{
  "parallel_block": false,
  "init_std_o": 0.0,
  "lr_mult_o": 1.48,
  "schedule": "wsd"
}
Each number is 128 + 32 x the weight over the matrix's rms, rounded and kept within 0 to 255. Layers, rows and columns count from 0. Numbers have three digits each.

# down: layer 10 MLP down (transposed), 256x64, rms 0.378, rows 2-121, columns 32-63
# gate: layer 10 MLP gate, 256x64, rms 0.42, rows 3-122, columns 32-63
# up: layer 10 MLP up, 256x64, rms 0.384, rows 3-122, columns 32-63
down2:127126093102151142089130145123172128110128167181111121136108119140210179187100096180129210120099
gate3:138134112090125141173076140100146089162176081139145068171154129112154120119139134098085135139102
up3:139102149103090083130191164145104134110123068101191155147045153164128129113176135181108108175085
down3:104136135119122151189099093113108107163131107116120159153120154080131130138104162097102050120164
gate4:144135146130160172157147150090111124172168100140086139104112142149159095154112126168130084126152
up4:152115149096137095063182135096093113167150173128097111135123131200085123132095108098214136167165
down4:177163157089117162168100111094140143149125145137154125141162085145112137199136090149083138097144
gate5:133106156120087152175065134093169164096145149171156149131125116129140137149094084089195112103162
up5:124157092107146135103102149154109135144132120119153115105183123115094139121112133095153124109113
down5:124099171089150138104134161174168169190160120187094122131102128151192129110115160135117089085107
gate6:101138137109124147111109166133113152153105124096147115179185094063118159118129151115130117089113
up6:118186129160137072105084132188126151173138093122126063129144143132173113110115104126112072100080
down6:165065086134126146117101159069171106104121092153059139198111156090136101126125142145161138107104
gate7:136055158138141121179153103132160137198145132087153134137181130161149084153138138113159123171109
up7:138145122051153155146099105130163141185163109060088159097130161106143153054157168102170125145088
down7:101121126106175155097148115075130160125140124143158109142123113159118094111143131123092110154051
gate8:100147109087175183148117153161136122084237100142129078130083117107131087156106134129120136117114
up8:051152167026191175113141166106185150105164148098174137102159090115111168135157150126233074085134
down8:146070149104083181136082109107118136087075093121115123100160077122158119184109100219124082089100
gate9:077115131117149126133095138049129122120076114093081148110123069144127159205195166177145084077139
up9:104094130101154106100158135155140147129135075111152091102139058135129087102130175109083100168137
down9:141097155133115215129143093047167099180188138049099092170087130159148132127197131092148169134144
gate10:188123130101137132128084142107171152164151159106115060148110100162137152109122078091116116102127
up10:082106153138143102102146061098138161126133229063120109140098117118099138175120095141120156200143
down10:153147153143138161132143139073145087164149122094116085155120098097145152149138105107167185180151
gate11:112160163135076114187093150064056108136124163140105125122137176164152159089164140168185115098163
up11:147118104106169128166160111161135132193109100073125050103143132120112137103167194077142166095136
down11:062066178079061164072125063100126080150140119129102154127180196091145075116149157152130081147156
gate12:124099147120159025157154091115139161147129125031147117179072127105086094099107152109125130097114
up12:089139094178121106100165141150104118130141076160152141164162135139222155085037116135103130076115
down12:181110144123163129099113111120158136147114156135114116113084143127110136111095126176148058158188
gate13:119128152149130068113185100145110185170114062116078149115131108094193117107164130088170129129172
up13:143129044126189089153051132138118104143153119132141160089117145084188158121117146134136160081133
down13:115186107157104118064115123076064107168103125135107144067136200117205107160138185096134123114157
gate14:172121121088117139121132098104163150164211117157056092098108114133080102130123104160137108149116
up14:118121132163062111161102168145138103091145129088164127095157094081146111119098161113113124110154
down14:119144099147158176126127097165119129160137110102141142156176104182160109113116137159099126106086
gate15:164112111098125141170109141076176156138143131109184101149193110110091172169118138107154116153162
up15:089194121091099132095114149146162158118123105092135100101129077121117172128146102097136110100151
down15:112064169091086171152120122134134091145128112097098161108103138133153081126108147186092184092125
gate16:168152169129204131199139121138197108091184182126117085174107154126174138178172175135085065101144
up16:122176072143076094163177092145114126084087131116127140115204107073146103087086212117122140133130
down16:126127126086086191133124099100178120120140192143080143099122170167131080138116114120136113093138
gate17:199148171109139150186149113154119163122130116123124160103142107239138175145132121131164125124140
up17:155124078158064077110191147133092103140160116192119124109095145121121158134189126165112121115140
down17:113154064115159104140081090096085102119192162160136159113091132140084123104107148148085131134147
gate18:178150110125158118136196148143143143155154097146154076098183174101136136179154146088107133134101
up18:156111102155070164129147167125148095067169111147108140087127101163130165121153166113082089085176
down18:090121122162157124161129138112106096163099146131077159126165112139151101201125088086138147137121
gate19:110164119098133136152114128107133115143128143095141133186126117167154126098105083160189103199122
up19:155141183128132132117137025105086090131151179138157152118123141126135118070166152137125164123105
down19:117114116147105148140109167102194170100139105153090113134105131082144139121131146113126091152148
gate20:119127131131124123118124145125077060098140101147053145133169076191162137095125118103120128097192
up20:050097144183120128114117168142102026077066138125149122147173118079136143122154114159080114083164
down20:097018182142096106048103142145170093146119141111085180100144144173100083144147093153147147116112
gate21:128105141194131090117125121159099177108159143153127144107114122110108137168090203113145128139142
up21:130118090117130137150092115139124156143111090073114087114118143132195162099116150113108102138173
down21:119120138122068097136082119128139112112117112142098142123112121105132128128136109114177171157143
gate22:123074138138161162100147121125128145112161095123112095165135098122149165160105104176147106116095
up22:155122120155124110156136087110134118173193185143119161142117104106143151137155109094104179140147
down22:160095160145136092142143058128162123172138119120092121157073135157136139104140062086105189120098
gate23:164098144127132111131173147109081163187130142131103077128128167141157066165130142177076168114095
up23:138106125110171088096121144166104146107146118166138123117179067075093135173110044086108112118195
down23:173156103175149099156165200157140039105102080134110114162126115110138140156147088102137163093123
gate24:080129102145101069139104171106157167107162093163112177146130152137172134156162089116174127128115
up24:128133142106151127132092140155178137130115109068173146150109158125154146145096099147162085166095
down24:125141123125143160111163085136115133135152129109126123118174119169130109106118107084121143088150
gate25:103105143160158178217132144113138137128106127155142064090158160084124156151116083159145180118116
up25:133154139111158118144104140170139133204100169144172123103114131094192125186137157142162141150096
down25:096112217099137112134086194123114063086106071148157126117122136145109126155124114142145120077150
gate26:150052155045134141171082113116172065163143082105143146103123142103132129165144119129151059167105
up26:138202150185144160077155095123105117114122180176061093140124167146073159140084081108172065158114
down26:116074044136087165124162117073136111057079138139040118171140179131172138132122083120072124152084
gate27:166072098124186173211076097141129179132109086144110097167140155121092094141168116130121072150125
up27:105130105158150104108167135147074122114134119136170101134121068122068122119179080176127124105168
down27:084139135138171190155075095119127097215118107138114135100149141125138156161142135130109130088116
gate28:135104146165149156121104159103132167174138153150125138115176185090118132191126150156171131170117
up28:114121118120109136100093171164102151128161154117166115152097161101115101174135167111122145155114
down28:168086098142125138116162110164106142091123098125107126122121157208146112077119123131109129154132
gate29:106057103121134091200112098223156060108156182140122112116116090159171107094064152058066134043112
up29:135136116107121046178148091115115137104112076133110112137137150115068054115134184081162088139159
down29:194170161070026104182141140066151183219072072145118188103092143082125134113172212119081110107135
gate30:138077126167122096146182132122180159140116139114168114082115102161139115120113107114122071159133
up30:139106141135100092160073074089108128129119201091101143144188145115099161119140166005093066083121
down30:118053090070127131172144100054119077119137115070163111126102097139122114172079071143121110105151
gate31:101150143132198089182110110101142106128094167128156136160181137095141113154121126145143153137154
up31:179127157123091160095133135156111145160152154139145143124106127127129169131128113090126136127130
down31:109111116110151142123156112081120109100128125117194108123147135115077124148151150100166126177147
gate32:085107120146133078140167125100167145193149164109099138173103165154160116154191108173101105165140
up32:132150101165162090073084132124191193170122183160072110169137103162148149113126096131102149098172
down32:126060185151081099131133186111144181064104104133111094173150163156132122090125136133155097128125
gate33:159112133090141092146164114084163172115072103139085108142158065166132099094150119123063122097096
up33:189199150129152141134144136110200156058104161072102132127101113177127115090125141134072098164116
down33:108137137133174148089078091108138157134125171106166147123124108175110176138122063160152139107142
gate34:099161135154202127180137119093131131108101131138136088140122124158181183153120158164088117142140
up34:108161165138098129128141112153104122139125086097134138118088157105106142120133094163142142119151
down34:155116089171133167160131138136202123173158099031148144143120178156119144126143104065185180178124
gate35:115131161180100085186124140127101058073141192156167106125122068141116146087090115177182141222190
up35:093107147096143173180139154136161134107125134084142046129104191132125148158185118100072137186169
down35:198108113105220138087167054143084220159140143203113100129137142119116112153149125172155121099142
gate36:160051090119150156123069089047144155189138154195107078113047186116121147123173108195127175152110
up36:098150043111113195170134147106117131144134117105154098139133094133141118159116071137083110147052
down36:102154128127133124113118100125147147128108139169196175121097170112120199089155136161162138130105
gate37:126127094153143098170138099057131146157110109125125087133167154130159087160120161141118123151100
up37:158106123072097126151179156101079121150158116143110118162145150162170107136091092107134081118044
down37:205126134124156130195120142103094100138084168105098114125138102104194140164104112095171105114168
gate38:124151103138112086153088167082144168161161143131081168110099092102154104119176160144151119125105
up38:093146106105069098134119156127085108140057187111085100142131151176165118106141129164159083118166
down38:115118068140108137164092115121153142122128129149087143136122120117133146153124143101111111099113
gate39:123124142129157107163095120114108158107117094072156096098128073125113059094126146101187133106083
up39:105109158090142132095119121146174110160104081148128136098143206147116186132190143163106130176116
down39:106134095140027117110157100074105114156176175115138085127097159111144090137114135088098115123116
gate40:120093131130119100148097117105173151172127160136133094144121178119071206115117126097125141095149
up40:144169159139153071133125135157109116115119171134110142131158156157123132173073127161131111146096
down40:150140199058124175102131091135140090118146110147167117143138119143127130109081123150090146139133
gate41:128067162166065115169155176142122111141123171097134123105099101125106156123113132149124138186146
up41:102111130123135122169107234173051100146097103171182096096117153141114138082158127077137151134155
down41:124186118115198157081132116123112177156099137075103129107141104134136160111091142103091110127053
gate42:175130169194168083110151121104100157110128109060144161087130106140155119109195106164173148100193
up42:143173159122144119105199120159207173187140123130117175121115138165113132136122127121153157090098
down42:126102100169190095147092119171118149161101148152191111140159139173136186120206138170156152084090
gate43:164124181169191148087139153074165124124132093061136134139130143151121127111126103149151101169130
up43:102095120110104149138175111171138119187110122151157142133100190128164162109162105097125051197117
down43:117147166142160151126146167154068166135135123146125144140105134113160100124110125083186130130204
gate44:153074155099114113134069122122118102110125119100111064115137128119104080118143085169090101151094
up44:074199088148111234145148110100182159156102171146137124130100154154139110167179144120123106086174
down44:142122175170141159114154154114084148157170094031123097121169132082125125140141127086187136066167
gate45:104097146064157142131116194152089125073053201123141103118143156050131102085097143150155094172152
up45:075120118127170168090104147087089097090109161190121177036131117164127056142160134079054124106127
down45:217091128154138112182105149134143093134109119104166092166080131133109138187198194132165150133188
gate46:100162127169157088165139130120171085144171142122141127134145115122126129161106142158137072189152
up46:197105131076128119105124146109087059141101127176094107116114107158128129140137102127125094165109
down46:151132129153095050192114143106128137102103139143083150139111145126196118187123123136137107115155
gate47:132122137097141127068156143137170155170167165087129156141177151182109156130135083121158076142135
up47:067111127107088174092136088140173107094132062118068148158107103129100091092165145107121169155120
down47:151123112118192098116146139127152112080079107072183086154105170190121117169144134143116096113147
gate48:121069134129127143127132157097101159136111151154091208072042053151110112197130053112160160099154
up48:095128114117093167209129083129159117122104114122171160137180109123121166089114123095170174113119
down48:115187113127158089093174094113101093130158105186117158126117142115128153163196149106127127148133
gate49:134142129140154098113157160088122081091111133153074132101103088092117108164174156148152172113031
up49:098100180077151109120101095125108150186128152091154111096145179177100121110038110102119083029126
down49:074131129185136158157115204154065107112077120124092089122134127090117170120149125119171089145103
gate50:154147130078147175130122081136127112124150089123100100083169212093136156124111159088126098114161
up50:134130119066097117164141095136164119178158126093165131130170166055144114093145115134167110132135
down50:161131129100094061122126089159067152130100166163121156145137129134119144165100157095101125140124
gate51:142042165092147140116154090117106127148143128046169077127157148117120121126114148114145090087112
up51:126136114083126173131072152105111131131067090087163109136201051103126134136108153071083085149133
down51:156107079086139113075153117092174128189154086153104125126085145121061147124182149208084149132131
gate52:136091122062099134131141115141172157145072115074106127127133109146170173108108167126112092139114
up52:133125115107143137142113067086144116167133077162118182098103099151115106143122145137128085130179
down52:117053202123100155123125093097173118097165128155158162100142141168126116107084099150110127127165
gate53:177124144151120082136155134055088177139150114120083111142080129121177060153135136180122162127185
up53:120090074090154148109106133125150086206050122159137082112167178090133175125136117102100105114170
down53:118191128133110127112172108159127088121147106128121160147083123136110119122087126100091171150083
gate54:137121150103098115139167136135098110158157133107127134099117116099147096145111116104119127179093
up54:115134153132176113144135144175123130112147085089089134137122148127093080062170120131131069148141
down54:145111115108143137145158108114139154135074138185107161122111127122136081143148102080143164130128
gate55:152104123129108106132121064121153138068126133065116056133171120170142109186172102135135135115073
up55:171154091161073093137100139158186087154122121151144156140125137109058217134156097143148132127161
down55:147079151105125179121101138191166153153112109109146130154075132170122066095126137164102061123134
gate56:196120140067086122125102151108128111116145054146088098109094092105150117082154140144152154144105
up56:105080067185114151159160132088144164116191122102103108146054130123110168098184152141117129156117
down56:160146124140118156087126123104135165135165137118100069164110166131176165068123163169101115086132
gate57:111083141109176118121122186109099100099075164080155091146132097115124148120107145130145111103109
up57:114134122140119137125137183128129144086136124107063135181118130109143134183124128105183076091117
down57:068137120099155153144119094168122128147148091059157113069121104142052120136139173143153112156068
gate58:094149112132107107125099123124145144138131113145135093102118145113133153117108123100167106158109
up58:124089141129131118140161163169114141167096173132098149119129165093150173091154167137140123120107
down58:131155131110164130127123117105125173087100134169127160105104120101101095138138136112102117140135
gate59:154126069138135122212103104142111195109162104087139145135104113145118183046104109075131098135230
up59:161150149183084091140137178201068139073119130124132072139121093106141113162108153139107114097136
down59:112181125169075089162089151131110179042086159114168112114129180085145134095051069145108152109129
gate60:182111155066136188095191122094151212184123144165057088149065124119173132083049131086076118111069
up60:163138110120084172116100107114141210144118253054183122080118121089163155117115073108125182170167
down60:147124071086106153094130081120141137105186134139090207124105187094134110114126059142075173113082
gate61:125109155122101198122167181130133157093138104129098050139097108082160145121132138138148188122108
up61:132116154100108122155100118109086163090073120146127129058097171174098106169169143169119137128104
down61:101070119112148065178105175135121073143128134147135138107165158149089077143106153103140127063133
gate62:202178109125147134086188160132147146095117129138152129132108107127104091099140186185139109128137
up62:194155076122131115152176091117142093157141188165164156080100093106121147074146174122128125074122
down62:174170141115128142086141080049146134132127174123118171153116143120169120166084085142108182129136
gate63:167114129127183151148165089090154119134125103072125157103117146152140131141150123161107134123153
up63:112121110146156170109121127169109103180166067224146128119141108183156110166176100107144108085197
down63:059131123137152117084113159128146105098094147046133144060123150151117078157109143072132170066147
gate64:070118122103166129112128133063131095114095106144115118122103109146164171133208110093157124142085
up64:061103091168144166160081136141117119061105165125122098091118085135135123137094131198156168104124
down64:145116084146120131119110107104127175115095118083120076140107156110104158116135101098193084163102
gate65:163118190151161091116068078096113178182107093030065084134167122145128147123111137107144115079125
up65:094134097112142115127138098190168147135166173086135144104136084171144140111121098070091060115115
down65:079168074145108102158139113131103120183176111127111081173089150141109154116127120146132136201109
gate66:169143166147144126178069103155183162064132131113164140100112084127075076128112082152125171151168
up66:165162144168100135142094124109102147090123128146106119138103131097136138136068131107145155098136
down66:113121127157129130153097166140079150092108093095123082146131180142138156178120131118126141157142
gate67:091067140150129130127127112127153073138129139107127038077214154132120091085116137132126116167110
up67:108123163138173139133101146138132120136125101146162095089114122137176217149165093142121071081125
down67:148104161145055174137078151068167131114095140148090123192149150163096154115090128131098194072175
gate68:153158180122117057088132111129128157072165155072160139131157110184128128163153160162145073136146
up68:098151150132157131098115155105157135118093110110136130169139205136088166126133109189100100160139
down68:187179112094177125056142102132141098138081183114133126120140133124111083128106140111169196115093
gate69:175140076063102109193151126158089163082208136130102168122140116131208196135148090177149110176097
up69:106125183164154173144154081167133127128209137136113126176127160162143088150168128136197139125142
down69:155100150168111100070111156122134130153168124083136089116166096111179135081122113152173143100119
gate70:181117101125149126086118089162127143123091139153014101128130142140126123059121208160111096157178
up70:083140114101170127148083142136086137142130120086104160138102132140123048158135096175108086131174
down70:140070123133151159193085116078169068106119119097132090122103123181054161127158091124148128131145
gate71:074065152051106115109137141072135137201145110123066170136127110119159183114177108133142053139129
up71:083117143150136110119152148135081112080101053200101138186136093075163086084161088180165120130143
down71:180142082167122146098157130108079179055076172119082127115133118138154150066121134213115076092063
gate72:109091148127115160159174108115080187116135146131119096129169118151162213141149109147113110111129
up72:070121178076073090153123112119120127085106142133075135176100141120110118114073170154169145096094
down72:125135123125153154125114169107145159150175163098109095101174144131136163142130133112095137145150
gate73:156190154143149145175111147165095139098152141124107123206181140087116177160175128176134120103134
up73:134135095126162116133144160137125160122127140122106133121174149157131089168131180149121145102096
down73:165117180084137130169105184143128200124093113148149107144137110089126215115094071108081100115097
gate74:174147130142092094120092111152089171148092099143106142138198114085137101087165112086150116103111
up74:136111126151101109147069110075096069104098117140147127119150157113111137136075166123101144179097
down74:129152114165141151142106128154141084161110129151102129098167167065114136164133180086167090123167
gate75:185129145099152182130134082160143162162101166101138042174085074111079082126086125110106085189141
up75:124095100176156095077099061190086059098104134159183148089172131138124180154134130133138178117169
down75:159155149126172218123128116126129180137115152117149080117140151078114141159071099132133128157128
gate76:070108159109123107098148109137064116121084168145119108144109103097145129150157107089099130160124
up76:087167093092148031126095109129127099076071164126105153153132122128144164117095140055116150149117
down76:149143135122095130082158130078121144117145178109118090136101146135127166133140157151141112184104
gate77:096086135163141128155122130098139097082143173125146122097091128133056153136139136144149101110145
up77:139058129115149111134135117110183131087157127159176140143141120158106089155170145127087117149052
down77:101160092104149121137044100128132137142086072084087117140200150081079105127128108121111144045121
gate78:111103146149175174124132164098140118086112149143145146196189129114148237175104119178132175163110
up78:124089105124183133133112124162159109185182155119133144170116130146082143155144115118201127110158
down78:132125142156120129117166194121131176147099145099166129160131083159154180135127105125185146122139
gate79:135088149110114112110110173121136138153136089090105060070158109197145109134154126132135143056091
up79:157154168145109069107086078155117128114159120132129079135068120172138106111135152134053104132130
down79:170111112140109141185185086079136155105104124129093135152133184087130138063136140083177120171144
gate80:113100116146149140132169157088097122164136101131111167120149115131151141107154149123172077178180
up80:142144063155165133063122081107096168146157084126142138085087108110128133077090095134098130145170
down80:179128125094156159123107150147116160070130164117104061198119177159111144099121167151132173157082
gate81:113106159180109105176178127084063200077096114159165043110122133080069134110074070112135050129091
up81:124116224102119194063076128070079121117078153068205170157147065138128191092196127139170127133149
down81:039092138185087174191181132047081064107120066087124135076187060094096128157203108128135135144129
gate82:146145169117146124206117118098179070127167176122166148095127123135133138202083126150149121076125
up82:153129121193165116124139118188130133173157110138115065127080153097103053116079157164141140120134
down82:125171141145086140162140170063149168155128118122115072144058097145049187172096063210109127110075
gate83:129105173143136140104151146135170216112158125125114140115069129111175125124133135130163096134081
up83:125102110179068124146101138100163121166088093150102142169120077117079140144099129137135191184153
down83:149040129096141147159122115114152137104134127081084075120116070111104083135151102086197237094131
gate84:132112135158127127092167122142089122196121077154136157073123160042159135127139125135147104151087
up84:191101159110143132120074048087150136139113186145119154097130110110115151165126139076072180118125
down84:121122159061099156090116088120168163215155116160047146144175134120148109123132125129134163150148
gate85:140193108177141130137116171097088146160093112108138092134118113092187111100140118089070112118113
up85:205148100084118110167133122101138144130084131168106140172174150158146168113123055099151188099085
down85:167177053169074090148157125084131112141191156148138108130135110172085104127141058136082094058165
gate86:164091093128117129123106102123140158093187111135049156100108127125131115109141134124157144142160
up86:138075122125162051100150121107146099132085097045141106165191062082157093157167103158127205138136
down86:071095153098103095142133154058177085143106144089114119143099141104153135142126120123124119118145
gate87:149147136137160082118145062116139110112160081090172129121150134112110110177134115152150102124112
up87:153162123071161191114221135186130119154147088146097118163092150109163088131110144094142097157161
down87:161167096139152141147116100180113173099119145125095052116056189104099131098117150188143221138166
gate88:080100234152149155159127171080119074149095217157105153069130184112135154173144161150167138116145
up88:118156077104157109152124077126133092185148088103156102097189106106083104103137111118114126126098
down88:150124193109147151120138160078136092138089135144153100078154145093155178090163155196146105161080
gate89:139116111126121169106124080136124124167161151155108055116072116086146129081119082157105046138128
up89:128147081110079138146103190126170117062075126061120136150177154127094149124098131134179108160124
down89:079168173169090166098135132145162175135154171166113151161070133188116151160139140140073151091149
gate90:112086151108148083111116128086156120133103158103125100127156128103160145119138124170144138141138
up90:110162086145138137111105116121167167111128094112149104151176171107101115104156143080118091132143
down90:125200136172175168133140120141092149097116123114130099115144115174161188110099147114169182119078
gate91:119099115137138108173095137093107071104134113104101065073123118122147148204137183085134130157125
up91:131085064153119109107135126141109220120131089155127154094169171159145149133138114159155112153115
down91:177144133127206150125121127194101145127127136138131108137121148120122113090108124161129147119129
gate92:191082112119121113117104118167189120149142104129134111096122057128157168204086115098167168131097
up92:100159133076109124159078150134130099095130096120171120134117122127136105119153109136184122142116
down92:201093192121096143079153142112168149181152164111104131163075132199089141132083140165092174103097
gate93:170105129050119107144119103147089141168164092166096150177114106116155124132113089157137157143072
up93:129161087112184159145146110104130133097116081109186152134093109089143031157162076138170174109082
down93:131144143104157107092135158059093145076165146179094159162080147142166136121150139150105166177114
gate94:211160136131095088132163120056203098137089099074085156120132127168160121144128170162102083147131
up94:094159116099132139146176116149132098156092164128181221155132099147149089092142185157134154166116
down94:137165133125139090150149111090151127199136096107174188101096090120138147107126154160090088120130
gate95:169148149167105116146206115110097117122181114119107142095087114074153082142134160161144150145141
up95:143147151095134073122139129141130142142149098119160087100103173126148166100134145164129149183125
down95:144109087126165194166109117101129135081082138134149084115105104180127201109141123096101086113066
gate96:149131159161076151188043125134142145108193122082093063118077082117122139186121061087126095083111
up96:119140125125146069113137174121161101089160147104171112133106148141128126099144136166145107104140
down96:100163154170148096109118124142133155148149113154155135117129156108162125135148122076103125102170
gate97:121075152106121107123186144110144110140127131103115160035147085118128107095131127126162133153117
up97:162126059157119117099070083149130110153150119164123117162137189174095126102107139128090133115150
down97:114096131144085125135186136087161050091112065081149175119098031060117147161156049121163132139149
gate98:130105177133102186131146095097148175167090142082131050130150153106202169112112139149158169140152
up98:132151145147094137151160136127125128141108172103079152130119064204168124153119109146179089107127
down98:129170104092113158093085129068151088169167124211107120116086121092134149109183179110159109178096
gate99:146172112128127146117214131060165113125147120113119104158164086147163120128108161142150070125094
up99:138114103172075128126175154082138155118171161086106142129094108122104099073068106189056133105078
down99:141062155148167113184141146156113163156120128126159084181181100124151098108140111186151126103124
gate100:116091147149096125158119137143118108193124137104136133125106149073178143115130125114135145137142
up100:165164103093169127164142082099148171126141116087102093105177118111119166120110124155096102132104
down100:129132117137088143105096101150180107132120131163118124090179155140143142125157099108072109127149
gate101:095135138119178130175111144124084101126117118106102149146115161102127125167144105126126055091120
up101:137092121125078105164162110151115122093145139209152129198098115164129116162126125148102128160171
down101:123123148103172108108089115160129089126096137166096115115107129165093118092137153158163138119079
gate102:134117125123069105155135173055099127122138127118134152181125132129100147039094141127133105150175
up102:152136135111161136093115109167148126098128143168146125137141076171175097095176130125127136126114
down102:112180122089122150099133101109150156082110104158159090169134149114102121116100130114165166168171
gate103:167093126114145150145168047117121137190134136058072156163079100141150116092083168139125092101099
up103:118178090161103067078170178090114143211135155152130162120192099142133150218113168122107128059167
down103:107189141184138109119132157143062144106130130091108159117168132116161121118077085143111138102157
gate104:147124173111126172130098152095122123081128141134135183118157088151109138113114150116166064129103
up104:166126211064146156127127120157167112137116114053121114117156066095088144094115137112043105120105
down104:104123162090094090150128146050146128096095172109109042127129091117137118124118107116129144154090
gate105:167147107104136096162091144087123105044131073138098158131093108150086142099089096155206110148171
up105:122146126117099092209131178118073127161123161170143159161099041133109107146163165133108155134121
down105:160141167137177113123129166104159161055112127143173141093154094145113134129111087213100122124160
gate106:168081181144136091133137088116173088124126116052093115105170119131169136153095108166149093105131
up106:176125139057140151064138130131113100103119095146103137094130063125094108124129150141137105172135
down106:108121201091142098122120171142124151086142116147099129172133152185108141144100116136118092166128
gate107:140166180081103125123105116122136188105096135067066094120111134098121122140111188127154148093113
up107:093117130148150099114125121076156178183148111131120114136084115163210149091069179118103156104092
down107:132124124113136077073081135125158120097100185127121158144124113053140112101130145149143138145111
gate108:151105170088110118149166067090132135104122080075112071094148099132152092143095160152144168113108
up108:079109059154203127141148132137126130108108142136132180094085098073132128120098164088086121134093
down108:101091114108201156092131081155117154159106093131094050151146200137043114058140142172212079164126
gate109:061130130081137119121072112070119126090137110164071167082153078075165111113120122080127114126110
up109:144077099143128156110108183235135119039159130084160081177143166138100159128092111164141144117093
down109:150191086190072160117148166155169135163040129125063130127136119116095051134162134126190160152135
gate110:147062112147115190143136102069104161086143170063105100109166129114178153173131123169148119148112
up110:135111077094152131095134083175111150132110126107097111154104125101063126122129124091057133111079
down110:101217126138138129101131140120096165091165169157121106140068084123182198072108136141066154137113
gate111:175125152162122106117081124121167166166178147104118060135091140092132091106098069139195118130122
up111:112058128062114072152130064064146125116153107099119138097024113093112096128173070167146154102195
down111:099138107144157114113097139165158136130118106078064162112128107082141104133121069122145179168134
gate112:137116181093105085093127114091145163160139048163124141142112090108101132093157131115144116129158
up112:074149101126118142089144116116120118121127127074125142109145075222150133148155143123131172126177
down112:146132110140147134145116170123107077110153184151151087145104153178152116110138113148132140055123
gate113:118094134069128144159151141090087165144204170169091092148104136112176162154118177070105130071200
up113:143068113127111161090111122174170122178137074137093154107090160171168074168111132099123075148117
down113:127142074072151150144194140160094180165191152120076136126105131071097127075131136123075193099068
gate114:138085124163102132184175078122059139114064167164079096149124098132087124096138087119119129063173
up114:182091167141168101169154130207135186157118128102129165124089137147059050158065141176085066077165
down114:124129108061108171133133012156106154115156142140188188130110104185162126164068153135136130139087
gate115:203143149174178094138155135080120140108129151164150067137137120156194137092117080144168150152135
up115:127133058147064086108143111105199116141090187106109176079165107130169091091145143148079111147119
down115:159096111066163132114127169199174068126159144130118177136089096131133145098079125127224149163108
gate116:217131127087156090116099131102078110072136148109191126099148071110110184134154067161139136089109
up116:123177073182102122156064172085094145154109145105083115118095133158110120131125190113110136038153
down116:131117106070076179072207080165172236152164099134081134168134205108152124093123112122091123156123
gate117:174140152157144138184169117112085105147120069159128196154144130152122129111091163103116088132080
up117:073103197126153135096111097121116155124145145145110059168132165121105116149116090138175132149100
down117:158076090089145150143133131153178136116128097095090109124052142191084160136090177087155110143086
gate118:097106133150202143141146183105106120063134116099139115108180107088134117157123143152148056118115
up118:148153064145127147111107114160143059158086136161127129131093174139088112167175128147103128150158
down118:156112149121113183162141102126177068230145172099096110133129130170117100158161095188063103123125
gate119:103104104147146128178085096092127093078172134075133109124137118143092147121169118148221144119118
up119:179181166101124173103162133142117134129069116102138136156154142117138136062108129121085088056121
down119:074084062131161106141118121144137156096107087175115137111148139122123135128187127131137141159111
gate120:079129128094114150134139095102196067143146120056103172152123084122098180143154102072164108110069
up120:141098108174116139194146059107149107078187135123183136126110108104146109169134116142180098109138
down120:134093077148121125181146194152112109117077138149169142092097077142082149150087114140122179107112
gate121:148086161109078110126166110084115145075142145149127147121109123159168145152063145185129105099138
up121:106077182148110162142125155140128114137117188159105129143123123116121136173133157134110090046101
down121:130199092142137200162172104115155165196163069102150127186132160077090123110114158082123202127051
gate122:148120108065158136155081124134172152183170134178147190137087049133152112074071202146127099151159
up122:088178141044131152109098147188184142146138202158115162152164101115089155144134146101091110079118